Weights of a small transformer language model.
Size: 9 layers, width 256, 4 heads of 64, MLP 1536 squared ReLU, vocabulary 8192, 23.9M parameters.
Architecture: RMSNorm before each block, rotary positions, embeddings untied during training, exclusive self-attention, hashed n-gram embeddings, skips across layers.
Each number is 128 + 24 x the weight over its row's rms, rounded and kept within 0 to 255. Layers, rows and columns count from 0. Numbers have three digits each. The size before them is the row's rms in percent of the matrix's.

# layer 6 MLP down (transposed), 1536x256, rms 0.0797, rows 1136-1163, columns 0-255
095:118133098131098129158103153088136136159147000111055137173128121151170140143125113069110164113134140060150110127118119147137138133160110165106119128124078163121133171108135108133101127110128120133125102137140134115155135146120149121106111141151131103103113099144131112116126113144163118127116091140153114098122104114158110134135118147106160151170137111115083111093088139142153107108139165139158117154144116125150103119151121134126167104139101112129131132104129163118160126120095153122171142144150106119123189118161131085073196102148129138128146148117113116104147140115143119128135088115133130137089127127119109145126114166169150174151121099126127125147118098130099091082131127126089123108120118124168135120122113140134107134111147117149109172112156152143102126144138140
104:125099107145110120147128125166118138141171001140091099125131129131080126105147151080115119144115122142119111120155091096133104129167126125093143154147148141115131138107130124182119143122141110093118089136129117122138132166091168089094098105119113104137122121144130148114117132108124115109148096122083128103125090144154142140148114112148127156104129122124178150120123094163180117115102135110135146126154149108106125171123125174119162139140153095121106123122106142104132168165106158117166121100131147135130101153157102098122142137151117128140109137161187108125153141139123161158095112155140108122124150138139127108148127177127119140133127183125152131136097111204149115099106122121102122123154095111109122162103133119163137114083135129147115170157099115105147099153110078
103:115132073093103174136159095124113140102097115142099129161109121112123133126145088140083125117130126148114126124149129129133136126083156117094097136155106117145156131153171055145134144123135151162103128104188101123145132107102105147122180073144143143110132120159126117185144142146150132142150078133065129151126106131125150106137146127121138160162101095111148131161107112144119145114130102116106098129106187105121109118143092133131161119114123117150078084111118129132112127159145139122124104112135134147138128164122129152142106128162174086127171143154122141104121146127147100107175132113149078167143139121142127119115150137169115161149205141146139118146099145145124151135105111140140080125153100124153093199113130124117151130127100100149137104170135129129086136140102149
102:155097147172157135100080092094115116148125182111146112097100140148127096175126116119124147138149157125078141143149118083126132144120151114143189140109155100116166112113099127146120084111172154138120101116126175144093116097140103118124141115091151094153105133138097111149122102159118167105175126107179118149144122113128151101105119132121136106117135135112094140185144137134091127130160141100150119114112088111120137086093142122095143146106158117105157110135075091141123141155128110142136113146107128153148110125127089112127094126103141154131147150106160136152116121151125114130096130114090119073132163151148127110107115105116123153110085099160101085144130139135094127145083112126099089072151141117097113134135173147144100115145099096135091111168132130171111117128175121
089:159094147131116130139147143108168124129155075123101095132128176068149079157105140153102156105150123124159107092101118147111133142104131126117107145154139082107163157097098078136098157068157120164152099124163094142149118153146112139116108198109141145150129150130114155143167129106117105094142112110122159123126126105141093120118135098155152125115134115148123152118129135152112126181149122091137119106146063132120129101119150135134114129127149167118097107120140151107079132128135116123116139103104160152107140139154111094170103093121114136155150160132142168108094156131148167142080151129162119089152139128106129117111109106130150093096154150113114150123120115181110158133141100098171091108142169108154121131112140146158166126124127153141104155135137176106136152140130085
103:099136135115126079170124133117131109086179083132158110151134147131107137135110080144135134149091107145155154162136078147127109162152156091119128123153154101162125120111098140145149082127116119117151193143105080089138118135105147141136108177163159131150140099110182110123154133155126135123122123137104121120138127087085186098105089121100154148122125131150116147161152125157099129121120108095125135142157145110142154096107130115153131168145103166143155138140163145154145175113130153147119123130184151145161183118123130131147164097115132152128144136136125104177112139077140123111114119128111156117105069135132140120137108180116133116084126144132118129128148120128089098097162139147118157082126173101087145090100149119123135134131138131117093111138094112136154117102087128
097:166096122133118120108159106112139134134085080175117126177146096103130164110152088149093112131111102147119157129087129136117147146126145127173189165147143148152127158151141093147114105147121138169126117076135152113180103106141121118122148120116140189151154152111118115133134092148082170186120116134190092132150098091125145122155155127175122115132087147101152151134162111100132177129126115135116150146122152166119106095142141108134127122091146116130118153123150138092145114150146111119104092129148108101145122101113135079079097170134106135121131138146154135164138135170086137111137126109152147139140116113152148088118122125166168104092120150163112108144149134154111128104115122139139090119075130115135130125145114159135169087109141120101135107113156141107166133139102147
102:118132124129114123129126095095148163090144082159058141145128108130075110109132116111105176141107151107157124122126153107115116128153158135120163151165154155105126167090161125138090167166120163110146126167151120114083092129098069153096110135168103072143132124150106120171128173128100133143075101084130117114145098117146145099101076163129105117123146128121111122114144123148143119130102110092162117121115137141127143154105122134115115116083123140121112173124138152148175146097152169136140134121124115136116111117161080162120138123114151147112110122161137123151105137072114142139099105125112137150159149133120144134131091127129119141139127172118125149186121118152127129109132170065170155099075098115124126119163110108128119089143148143109121141110144105107154138143122090
096:178136119145199147139114126127100124116172036150153147162142105141086112145164135106127136109155103109109092155139147115113125137129114160116163116156113103090110115116109123173128123149123164120109108116127174094091118149114140165155159137171116152087133104116101137128121092145154143171123169130141119123113150108130112122096125111174067099145134170076164115154140101152106131148137110110167152126154162130109112106145129134111141151096108093122140156106119105096123162171084118166114142114141131142156107121150136184122128101139138107148149141092137147160117131117113136168166103131133156118118143120125150124147116109119129148067132130129158136130139111083142155111146151140154118124170167146106127104129136154123142127117153157086129109073142149120135085137124120
104:148137153158143106091107146109141124111114175129107122127152093117154112137171108107087135139148120154121082125196150145110109094094115133137130112111086101107169175117140122123108137086143166141111116130139100146104162103110122143160102164149099131147075152124099131144120116130139106166143134133117164147137168126108125118136113138088099091122141132146141130091170146120122124150125100096133108108148100082109124119125122091181132136080119152189102097145122107151123129146144118166124116107134142140190126119137137143119136149146133137129143115086096132145133155102129131124129127140130133142085118153154155164112091118086119100094130126149110114111101089144138109183153106111071123139185141109099172075152132144126100120141146052097130124160114101136131152145110118
101:091159118107132156112140132111136179149110156142115097142124132136136110115111120165125103181140108111173147121137122147163127111161110146107084102112160100131138118118150131136169140101129112089104155136167083163154125130144167151113138175162125145120150115171146136115136122150150102095111175160140145112106126160085150160130125086127152131095147145112127092129113165112150099154125167112152120155139114125114152116093149122122092133121105132173174149119107137146109119124085080098141151140103147156096156189127134091135131147129129129107099166160105130183139188117129151080077163143193156175118102115117148145108101134144125132163149165116109162142147152130090100107130117131141116124152137122145132161143146140134144118142101131119126148112108180130105161138133135
101:119142158135106128170111115113134128161115029174145108105127095129173118128077094146109136136078148109107104151132125137173133113117172133140118142128191164135108129105137153163119102157156106110125156107134164136136131134138116100120085150154170105113143142116106141143151125103104157172142138109122134150130114125138143114138122127141114113081122181127123133158176117112134131149110148108126105172124132145122172123135117107107136085087121119160126106099132138152150097143157118169117115151151165149139118133098174133123129125113101134133150160120144118124112111140130105155100152121116114117129154139132123114196112159152162163124169164081142105157117114129103132119151123141159167153112160109096155121164170190098096133105104115160101100140112157113132143108114167
108:130122171169104102165093167111142187124137114101116131176118122087131127133160160149175069119132066135136130101096118098112141131099133099126120131128158127178135149096139144151107098104105148155141138115148126146151084096124095127101124107151111163143105101134122136107143154135148114140120117133126129123109122143106110102101126115146129137163121143089125128134152129098129152103071158142123158166141119182157157106121101144170141116085144154146134153119070158097144150138082118129105127165123148177120117117175101090152086153096159128087148137131201115107161131150103173148125132102091129104135072135157147121114152127130124119083171111133133113115119125138107126137139119087139123136137088105134113112116142094146143125101117143092152106140151120121112160122137151
096:145131111131117129183108143147198129153138150108138104128122123149113140131153133125154130092107133116154121125101123102152154131140156068140149121115124114110152144141145114087132163125116165113116089151100119089100172106168150113116170117102167163102114150138152115118120106094125089106121093083116095120115087108079145100082137158137160160128120155127125122142153142132131163153152142110114147119136115102165078130132137140098125125085121115110157135109121158152122120168129146097107129129117141109110091175158177127152113084064151122143119155112148155159125136122114143119111139122151141113128108097118121106122094117117136084160122190160142131087107124166135129101142133145116157085116132147140149121102190089162198088136147136098141114146154144117124143154124125
102:111121159125144151095139089171114205157118033122114140166141110105119107155149080118139130132108121154117122136109144109111134086133118063104130108132104105158129136096146125093150137111127131137102141128127108106092125164173149125166094137110128155148133123091120115106139145143139130110168171140134156113139163067123136131102136128163161142125156169117125132159125142127109131152142144184154086157088146174112128124127118125129128123118156127181137171098133115138131120108090094153075115102124149148100132148114128090107160132149107179101136128083158136125111080153129087114161138146143115151120109150110111131142080130122160096120114111117151109087134115137161137137107147122143131089130094104144085115109106141119124158134101114136141121158110104125102139111157140
091:140107124119132123151113119137084132151130000116121088083163123100139152115117144154096092145085137095155130110124144153141131149123149158156119121101134090131170095141075091157130116097142138141120089129146134124122130126121089121141156115124156129094134147125112131100081126119144117125140142135131165126142097157167113114133110137158107103122124130123082123114121134105123093145154177109127188117153086110087111066139178146128115147130128112098123138154145148137121133110122161103119109115151128108129138143193111104165145145091168145120171139163128151120179113106121146104125134121144111075139131127119130157159097078090109134124147115116107156115102130120142107113137135117126122117135179145128117104126142103137119130106108163123159138100115119156117129115169128
094:136130138132147101147160105167092131136101089105127112120139143120089098136085160078083139140134148121134168180152134119138146142121114101120120123134113135102112131130145104139226134109180122152108143109148111117139118114094091082100116126156171175132132158096131113118133152153143108142162120179109116157106132121124133133102111127140118164088115122124134147138148102107168126103134095116142089133156126146138132129138119141124094150172158180172138121115116122132182098121122109145150090159146139142105091111093116138116140126124094082160063140104118106123127138123119106122153094157176117122125102138158125155108107113134144107138149071141110133134152131155123144128123097136132121125161158118125120088123166145136102133135060118156158129133154111151141083095075119
095:124179133110103104130145118132154185137108000165144117153118108015122150115127120169131134143117110139121108116122126123145146127115112144135137122122117138137123137117114170124138134147136152129117130136099120137136135118131144096119140133132132126131131123140109138163142127124132114147115123135137118130144137110115168119156109132150124155141136133133146137156134129134114105105116107147119125134125127105126129115165126130135121157158121167122115126121108128130144148136143132128108144131107128133104129143123126153120131141104098137129159133050111139136140139143152150116120121133177100105120090140150104150126108122117167117105133152120138108134111133126117122123128127118129124141114108113131098143106124136154097110139132089135139175113142116127135132124135134
090:158134135147087106131139120119120098132091094146113099147130130176175157167166111132143151135153115133150153096112129111125052168132097093088120143135100126126179141145117148141099097146126102135126102151130131131158110132120123145171110115112141134121130159121120107130134125157114140157122124087134136124096170091117135130097116110138136123168104104096157145186125129154135139103150111125127149149145108147106134136128149115144058127157129146166093130111128105104117131137119091114109138135140097139097134115131071110109126147112133161117127101143145151127112146138123108125165167149161174109107091082140138092119097153106152098091145078077135136146150114182133152112111144138156078116105130113185144143094133102181117118065138105125116136105131175083129149144123145
104:136092150139134139134146128088129134108103178156148129102132127076122130159097111134135123115126144129160124168113170131116110154140127138139112175131135112106114116109058106123128145107143105120111129125115134133140161095160133121065089136107144113138091086125124084146147155118150163097139172158170133134120092171132080137108161108178108144113101116139158156145138096133119142138182134126161108113142103109143090170091125131101122141152131136107137146145109120132124094129162075144168094172130142098132133191138180084126108108094157091132096142179110168113123135134125110106166113129110142118129131146133123158142101109092144128126173145097143123100123123145131129136141122156120119099166151107112121113105153110161189143150182127119129155144112158116143139155160111
099:123080090136175147156135088148147133140130083166147133120141167118118130141098094151124129128131096137104146120090146106149143109102109098145118145128144112114142111122153128129087109156138148164136163101115108131107139132129104140150108113110081142114118101092132119132159110149106139170122139128142087142155086136097157081129110138148166139102129130119165145164137134112161128116123101136108122081098129137152154135077093103135116137144168164161138154128092089065063104117126129141141116133091125159100116112137111112151172111143160137119127104213138179154122123138179134109085130146109146137184162133112153124164121145110116120134069130118126138125150109121131159086092086151142102162141161144136114150137103144095104152181108128129124145127135144117129133132109150
105:127119116142081088110151118103130137190116132123079133107133089150138141144151104104103159116178165145110119127139094148118129112103089137121106124124070145123128138143113159097157147148142126107128142136110101126119114158123151174110071144124140081097123092125117147129139103090147120147091132142106190125126154110112105146128101141110095113119147095157116105153117111129091144105130111166121122132120105140149139144159143088138143107183084123136104160102131106136138132166124181073099156060130110141103120143109124126142143127147101133184166163097123120104080131133112134136130148079129075129143105178150113104136107136131127149119138190119119105151137140120125117108176134119079094102080121152147129132121151153112118159128097106162139126088124111112150125140138137
094:090165128093105062136142130152159128105150134158124120152106146138132095124156091081152133142123119156142102157143121115103134127116151154101139129087108098115113090121134177139070135137126132098156130164142094137117146160157151105102099095099104140152098117148088136175122144138139125168102082104101188152105146090194136123095129103126145132127173136118140147123091112173139125133118134119103124148130149135151154193131139133135164096130141121151127123135129129136123128163105128127113141163157089141113122130134123152128169120160136109134128144130174108144110103166137078106086133102149129126130174137155077149111167132119170124128148086130157095111105144127181107132145137097100151090129089120131135150148126110135148125083131128165153144098162108142138119104125095
098:115130135126158094150118128151138157101125102112102163122136116056117104110117130149138133142115155111132116095121164074109108120093120098142148124115123123167138120101120120151149154129133138097142079105144189101149101138100126158114059142128116129131113074124092136100112102097094136108106112105079130139106112128130129131100153118120078149087152179107156102123113107111151148157112147182099148173099129139117123141139106129161118102079134093120146126113140134140087141120098159172121154126142121139112136188098105149125145116119125089131146119126174169086126137130148069107106145089130098150115144144128156140135112166119154149107142119169111150115123134131095152135092136135105113104163145166147112130111152145144097153100109081124154119119149135094096182146119125
087:126140106136110112132119150113070122107185110170158123100162141123139115177133092143127158138125091114090104113115139074143107060125172129131089105122125126120104108112151123152146135146118183129161128148140121104139167147112126109116145142132177101106136109133127127109120114134156127131124098146112131119100100143089109127097144156083149134104134123083111111099128106138115086110121117102149124126171151102103149137112115135109124131143124114115113122133123118085141150125144129118113200115164150102125156123147117153129092089132140133108110098180123123165118099116147113132074146091091132167138105112154112148152152162143103141110135122116142114137123096140109137099199106142118139133159156129134144142146145133119144168154120177098164238114137162114115141138136119
105:129150123098104127088119108075150169108109083091088132114079171094117100139163152121124148140125104153108103083106098127156094162162111145139074155112115097161132135096172108091130156116165143093149129121110137143168118133141110122105109119150138081119073130108150185151137128133140131114125121150087150120143117103171169143137130152129104135146119135153114088141131110134105087125091124126071116158088149106114174119119096144201133100164157182131096130124150138124133147108131150170092101148112103116111140112118117094151101125111140127135154147106118119157115105126150130116138119101125155153106133167129141115123117101130147131114146064149078158154125146141093133139115119110122100145118126065090128119126163111093118128115105126126135101134127125129112130142106139
093:138171151106129122149123150201092136117136090082130127119138105128145128166098132108122145161132137076144133168106111101120139126129084135091151135110107101138136111114142109175114081116161124156133129138093152154140141128136127102117071106137101128083163199116100099095148126149139145141166158129153142162131141126114136079089108159141167144144102145120139117149157099154132149156137124150092108085110146165122164103111155126127104108104156132138152132108153144116107144132122178142114141146124142105111109085107105127148148135138125096132137128176125128120150155114139109168125114134132135108133131080177129076121122140109149101106111149135141175147134090143181118149082155181124086115113095156172106143135139137103111111129144116135190116134114148119103106156125136
091:095131149134131110166120140120172147121118060120149114136109175137133144158134077108144183125139162137129118147117138094111143149109161134136122148110128144171112114134126132141145132126140141145107133117147135133188105148122117119150125163138144102142136150093129075117161159151098135092125075105088142157170191113112114104082111138100082143134134113122153187165105155150103098118066088128129136155116096077131146144131134136117076137141147108141112118137081103113122089116152125151124130118102147156125151106119116137128141099080121125166152123136169149099121110115144134110143125145161139145155163147076127089122145109159146144113099116076106128119082137084151154171138137108117133125090135110135132163135138134099105143095116134096130157154106138129120120096121082
# layer 6 MLP up, 1536x256, rms 0.097, rows 1137-1163, columns 0-255
110:140111141178083144095136170125120106116105138113125130157137110150125129127182096133117173116143122118117164104121122091118120139153182154108169108133151135140110136099146103107105129168121163120164164135097146103140132086130105155145147152135157083154164145138158092074186131128161161140114135140076163108130168103109132141144120146146124157180097105138121097106120151099133162171175121134144138134115105134131123117132146150086098096115119128149136152093128126104101127124143096177113114136154168150133119109062126105136118083110152116110112132113106127116145140078117099127129142153137138120110150159130138146121105166140146192124128124121135151165096121128160096090175131137115162089093140125156093101106133103113105140131134084120121141128131111096165100154135148
106:112134097161127156144158108118137125156150158134187159127067121111120160137096125114105151111111106125105133135164144143154172158160154198136126097129157111126131146109117161146110155118115100163183152143133149185132102151123113120104120131095110102101136174107120123105134138131095144088111170198127122169090144111125134142109087152131102135128151115119104185137112101090115149149164161134141136126157107120115126099128148093119136119160117119155105088112119114130112106163143122117134143102107117123065160140100110091123079144152141122164154103104122122119148109159143117127128094150147135160198156142185102139124103163145167148145165129164125138133129137127146144087109151121140122161146143138174148127143116111119107136135109100141113125111117154126157157122114113
098:128119085165135110140124111102109114121128175135126121152139101160130154121139111149111081127142095157128169107159146102125105155139135159128088116138122124124124133090173160131076170124139096135150122127139138109184106106084187086149127182105144136131113116151100118097138097130135146088096100171094146158132123177125128111124113174101134163118148099131140104094136151115164112148109106104117160132149137172141116172104142097091087124095125150150121129117180116100084116083161100142146149117173141118134095138122145085112104165118116133157165115125119151083126149107163125111135122132111132153120151132098057158112152163123167119126165159125117130125102148142150147138117150124143113127136114169142125132109141115113124112154111058113149144101119137126122133136166128
090:139145161126146152119113153162145083145144137102096101132092102137129155157151088139155093127120153116116147143126123160146117152098141157101127079149127127139141113133104185059121130105119167132128137095122140144123137130107136112104142122106143127120171196143160133161166102123101150117124156100118126102095126104146165105101126143100095066136177111125130121132162112104139161125150102140097087147145130123159139095117098141126111148117128103123125153073086137145149169102141120139122133100122096140137070104070146152104142124139119134107115159130158123109120112162126123136126143128134147160112142115126104130086112163132123117125127161123177148117099102089155111094164138134152110122131117132091139172132149140111097120159152039107124134109130149136128085065128133
107:147120105136137167087176086146115108151103137134116151127151110140134121134141104118100085069149147141103119110106123116141126147138118113116123088126118181099122108147111136089125158157122162127134059115118102155097110113129136135094145139134114074153108115152092117133090111093139121113155130125144146139100132141162116170144129133147137141120103151110123182102109145149104148127145139138089144138144091140102110157134126118138175132081169136111116132126133092119077118139116129137154110188141090139111078151087116152090119084143093120127124158122140149120166140163134152120146160134134169090124144092160118160112150126175132182141098116136139121114181138106145096144154142117118094172148077165139082132140149104135109157154119159153140103119157104101115133164143135
095:118146125128116154141114162083130124172136158089171118070110166106123118148119153118163160141144129112155118132162111095136113095123132121087084128131107124120107169129128182131154148102147127090137140161117145162108150136118081139149129154146137148111132114136124139110140143100157095061133159125089166145142141176111129141112097107097095176131115162136089103128095148151099127143150151109167119143116085055123144139129153083137119121149117129138134063130112091138083135106146127127113180135114117141119136211158147131159144072117142128133121121125131097110126152103116124160130131136124140137141148131090119137092145122093083144162126097123123150137115133129153127157166141112131154116174145142142082123097152139100147156132103135153113135102100110154118117144128131
105:149128115172130132178164142157158119122128136115126123104152135179142132112146160152111139113137101163124164111095155070148128113134108126163120097174156139143109142165128164084102122114144125168132128082149137100139153111116078103095124104100181109122134189102150106162117113090080140112139118144132116115129144117101146126138173087126147162154117096133137143139148144102140120126105128142141120134104144104120133080112129106143089110173157135123083133091133129117134130160167131112143112119109122140119111145077146172142125121115085130126075103123133097117167139079102113149102110108136115095144131101152141138132133170127150137130129151120121125066105119136084165060124132148137133143152150140138137120110094109116121149147096069134074106123110160111126082127113121
095:113114137146139111147115162089085125093098113145108118153142111157139134098153162095138149116117061156175113144077149143147129092129135097133139123116103133167094145118166105121117121142117129150133104171120161152174136141177125099125147099085164120174123125115105101145109128118150144129116168078123116125150125124176154121125117110151120106117120114219126143096103159112124125149122137103155125133142125113100148123150138109102181117127145134113168110146156117112128124102074115107120171145104100123110142194125183115143088141102127128055119127102132110134134097107122117126136155129111122127134142115167122170166127095159119125131143142141146134117178104127149130122144099117116060086142153143146127115155138134145125149136138105134108122160124142136135139142167080
096:138110110156100153110136124100136103113124160110111097157093111116128103185162116104142135122140119102112096132156120117152143149136106141157091089140145125160113130151165109105137182125084120131137091157086091171161082107166128125138157168137159169114168104112150073108164117110157119085133160140156127190107094128085096102091142148093116148119171159134160119145114137132110126150094119128121115134184122122121121141130130081067153128096126150144123116154115098113135159115106104114126110097153153119143127168117096112093127129150153160134126122123183151110107138139117194113121115085112132153159100167122079121127106130125149133103192144127110130165139141128132122128128119147156114162119141149123136141118093146151145125107150141137123130120158129128153124109095099
099:130078108116114114162138158106125126154125145116115104117084082174127149125119107125153156117109102100143131114088083105121100121171108128145162127113135135155164112174076141140103098135102111137154126080109156135148123129160096137130143147115196163097138149160147128145147124084135099145118176160120107179137114129111136118148096152099161140151133154133165168134124097139154098139129134117110119175174105128129126131132098144132134138092142142099128107157105164132151161131120141104118187088138146114144156134150138101104131088074085131113127110130137177178125127164124151114115165141131143124154085122153091133176126134143092132141155147123151154076107137126147130141123099147120086138142133129145096154098157135151104152129157154103145118147106091153125097118099143
102:152107104169092165113145126120115122131121124096094139098099181119127124119121105128124094110113103167121097159074118134136105128146136108125118097115137113123145126149113131124091139155119094128132133118167151174148107078176123142067148117096086079160095120108119091159131084145148118083148102120146132164097126135155118140134119151124129166093132134138159146136109150135130162145106086145080163126103114146111100126154112115179144093148127118130140132102086133097099122155132107157095101144150113157110089163132123087087149132105091125107131142111156124099152124138175112118130167106093110102153116111160142138142138100146127149102113151101120112111185153126147122122155153133087137156106121172127138128142100110141110130158128125136125097108151088152110128113043119
111:143131113134085110104129127113139131150119142119166147121114147109122140114155138136149122113118121166115109174151138102141131148189154156114157152098116089128130093113124151138110173134072112189149147145112098124154111136121178145122121126134109124143155103098108105107111129115066108091087116147105150186143158131147169124079101119135154143146160099132144143135085141081151115127146126135095174117088113142105129094148159090175115098159136108117129107170124136118108177131096115097115131085104124148119148146137121099098154134148140108113130102114148136075119116124114152109132099143114115111114139108118126148150143108098133163095156143140109131093156172056124141102110101164163141121144145136137146146149083147089181153152099111112138137112076121137132137106115127
096:090156115169131157125108111161126120156131145132117145124150146126166109131130099136089140106150152125159133120128093094126108106111141122132127137096084117148164126077110133104113157078115132141128127078115121117153128106177107093108147145179123093125150180130105155115162107134184098138189128088140145122134155133108106146097159154142116115083154142137128169167108116135140128150126149121150148130104109105131162066124133127119175094133142095142122094104090126135087101111080122117124129123103142164155132113171105156140112148125084083159133147099161148129162130109113125083110121106144123110150158129124133139125092102170137178075140095111152136098141146084136159084116107161109107142127086122126119108138121128134127122135115153106140102151167132109142134151182140
100:159108142179133125132146101116148137146111134110096128084091131106157126160133101089092111104135105134123108148098094105127181102121091128116103119116054092126084134128159166088104148124119140103098141138161120145182148136197092180161145171105141109157146129106072123131139135148144121103143145122106153168151167103141131106131175135137173145105153130135149158132153130137093126117119135154129122145141076140137145120154138123108127109146133134116089145092129107179102130120120161135149128129082119137116124158131108142122111147122110121091142146054135088138112109149119098133127137154156116138157107127133116159119113138150114133100098129141149126098152127146121193101167133142143123124134099172149155121143120154118108115167101155139118103140121123089163162127139085
097:130150109145114139144186127130172083128148124156122144145119161162163102130124126100184153133137138111106105186150119093132160130119155179110155157173162099081119070116126179114133136149121139099150123130120112124140105127143124120142148103128100090118118160100098148171198163133104129099112146191135131144120163111098138118089111151140173140132164147140125127087129065113125130141110128145106095133104135138124163130098110111120132128157153139131131112116101124114107143126161124170095148121157152145103106127062131114130093078144123136094092144128139082116121100154141143141087107136142149152119137129161126158126128152104170115137098123112149119139102115094135150124107128145140121093136059127136130158134125172099157120120146083117129124161142134103120127141111141
094:158149176174131148146132117072122134070147156122111128149120134122126124149140108135130135110100081140109119129119163155139129122117127161114165158139113080137184097188153142127079117095117127109135132096130155133168170067113138141146095115103141114167137140142158125152115113127152120178158105120150187125171116136154111132095133065108132129125120089150129136115104129139123176168102134126101118111074091152120146127148128114140149134147129087093109089103110123131128182114110129163140126135113157139121131136133125155090109122127134149073132161133141124137097125133148109113111113131125138107093137142111138131122163136178126148142160104138133091105119118044134147151138135129133120134141143142104095096106122127149101163191139108091117121163132136107094098120138116
086:165136098110117152114155121120106110117142122108125136117158164097141135124138123147124122112125136140172093130137119117137115130187139107127097133113129115120109094147124118109091121123155103128137124146129124127136094156101132134107141080092102112159158111112070151117153180103123121122105136103136154141144185162151108134114147147142130124110135140170134116115096122163141129143084125124103135123163074117104148158150132081134124094086181161127136105096157149100090117137129117120113120153132131144085097138100118135158164129134115147131132145086191145116109147123094095109101163164131104125199174142130137162105161104145122143086153140148109104150129095138136123132133098150150127169125151157186155109167161134086157132211116118148090128103094120099141124132107126
095:125127164140142097139124132123109125179115151106123113146118155134191122153134114095170125153159129141135136131098115138124102108133123146111143083137147147137131089156138171121133149111111121139123147126172112156119150168139134119100121122164096124166153139128124158114171123107148116109162125122126174117120166173161150137101110117128135133095168140154175148132147128085139116133134126130132126133071083108115153110144145137152150095161148136101089107131057157115139158084100142132104138148170101118130139131110109128156156147109129115145097108147125129123167126138138105094115132139154122119121143146162096148121130139161101111100119107092148117108126120117131116141118133175180133153148095135151122084152129165119069151140051078139133100110119106136154082045146106
103:136143095120145153162161097116140116099150157105150084106153152121107167133102168138200128178112083140196168113093133112122101113155134130122145130132144130155122139122114117116127120141153128119141143128161120158116107090099122136112105115093118071141161100113112110111125074143132140109121139130123116143161121143155148125092160144104131141112089152157115148168102127127133125123115134129127140118124128131144130147139185087140160144164145120061115147123135123120137132161141159104169102143136172135132149162156099143133123111111080183076071144132167146122122123124127124126125153136107143160134132098116079113079134137190094133113137166136134163148150117113120102159123164099139133131116090150156123138130128182129100140133098133088133142144125128125158059126120136
097:146152132124116123113122130155110108140133119095157138122157110151154149140133124164137101088132093141177115103138165074105149136145109113141155089144144145139166179115126134080118165107129105113136075115126130152138128139108121093128191092141140136122156139127103098131141130139098060063162101155150106102154153126110170148118137103133093089129135129140139121154142124111141132140113120144134142162165108100142127157159169066139162150144126137161132130101118116154140117137103084119140165123133121166112134154149095105128107118079093179119128113119190118161106146129110138104112128120115086146112133177151112177124136104154096161114151097147119158126146134164132116130139131091138080098099155148155143135129173149109127142162125124085142120138141148124123168132157164
107:130105074113099154145129109111137124141121150141138114108129181124115102126114127137129174151167147145156145137129109160114147143140126115139192118116169140132114161094130111132116129100142154102153112146115126082090142129108134103065179111112146094118142124103144102089207113087113120140145142122096125142154106160147161153093154118110117122127103121171159110125140166145139135140139127133107142148152095160144148130089138098076099120150163154135076143145152122148125139099161159136196159067130137122103131110092130081120132096115132134149149098130122104171111113111133145136108139110120100166117112147152090120134090133157156110144137130110141157166164139109107109120156114145132142112118153134172124098141155144143067127128127096174076112154132156130121126108142128
093:096121115093108170108123098131148125129088140109097116124096118159094125109150129132130157107123115145105121123116127151135115127180134119068113139107107136179098137170160158110167131122055136123104176160084120099162123133114106123118137157139155114109099124061150137146160136117153103108105144118101150131119139084159097101138110130120080163137121103131099125144145123139061121137136129126129130127118135114148112106131138112087147141118139090129158114174101066189134156119152156132136117126162125123137113120101129129113177125178127134092135103079140105140130113110157123102088089131113126156129079100092140145104141153121150188104127086149100112144147099114139137134118102139133138105112113162125142107148103121123152162126152084101115112133147159111143130169089119
098:132112111149117145133151111127123123108120139100142155158118117120127107136150138096134115132098113160129121146087142123096117145131140146092155124154085115125091152130097127139142143145119168182145143136158098170136048117142098149116101151152121118115147138152134140115139138149064110116117140160119183162117128123125115126081098147113100112127137083129156185160094099079144116139121146125131165116144100120133090133121134104122087119184149146126131120091187103120129112080110127068166124112156132179056128156147097118109146148128119101075139122129172092105108105155145150154096113155105126114141105128148086150093145128108133137110132157177125131140136170133143096117139136110168144108155125171167156089123104142116103105123135134130152133135105135136130139111136105
090:174116130111153181153160119096101127112078132099138091137153109119125132171145117118145095155140133121086160119129107108091109183132128135147124116117136141147124095120131109086133145118115152135141119121104132182133141108106131144114129124103110101110133157147098127135124135078123134131116164116114132111140131144081133153126097096120109146144149093151113156126079156138118120124119143111103116133088125132107129113154146074067151136163163126121150103074093082150138121097113124149135124141150155141118137106123098114131143070111059143121114128132178102118176076156096140083123137093117135126114106134128119121102137137190083157137121105110136110087168186139145092169117138139088104120125095161146091124137137135166107127177092112124123155118117120122094107123139128
113:102132124159145098106135119122148131144127134088108117162109120109220140165168138080099141133165098132130102141115087114139131186140117115131104114148107156161080110152175126107136164124121141137142104127155104179129119117140139116088112124135113109117128094140126150129114122133128109131197131103113174119105123136177124136127132089147157136146136111118139136110133141114175128138157122138094112159084129144139171086093134114127139154149136097132136110140123090128128142144095123118122174126156103125134107132129112129120108138104104107091125188105173140111156066155137102140143115104120136123142135134169116107127111076176092124133158094136115160104179191110134125091106130154130131099109079113161099118159093133154101145108112137114111119153164111124155143112114113
090:111085092176142139149125135109147133135121127101140092123092146122116176131107166143119129111100126155115129170119180175103114161138134104125130145126137113132129120097118118114077153124077146125117107131173141137183107099191159121116172089099146098144085116127105113156121134125110110145165134121132106118162084115136170193120140113161111171137142080144119144138124132093103150156116127131142167131134139107131098172116132140110130140128113137115132122127137130116126144090131115126128162103147143088146130165179139114144120132145130115084049114140109119076155113138130116115127150142148104139130111206153087112139126074111086126145128135110162120147125166116124139109143126133094143099123160132126157088121127157132124129160095114140168130122157126088122171155128106
096:144137121139145113118116121121203126112155116095110099170130123138158126134181128056095146099124091119088135152126101143133134099122077148106097102097082124173126137092158116117109141118121092135100118115108152152129117141180098118149128159111122119146144113122091147137145102137155069114151129119119109119163152132139106120146123132183143104142164130117143113112142135090087132153121176123145123144114102148156096122146108095124145136187093143123167091150134164170107122099082140101124173124100148111136100127124133115174121110115111128099142183097169105152157128121118148078166176153139172126147169131131126153132098106157129178088120127130150132114131114156101121149139119138151131139163120122174146130122120143148158125108130114133146136128158148087118125141151121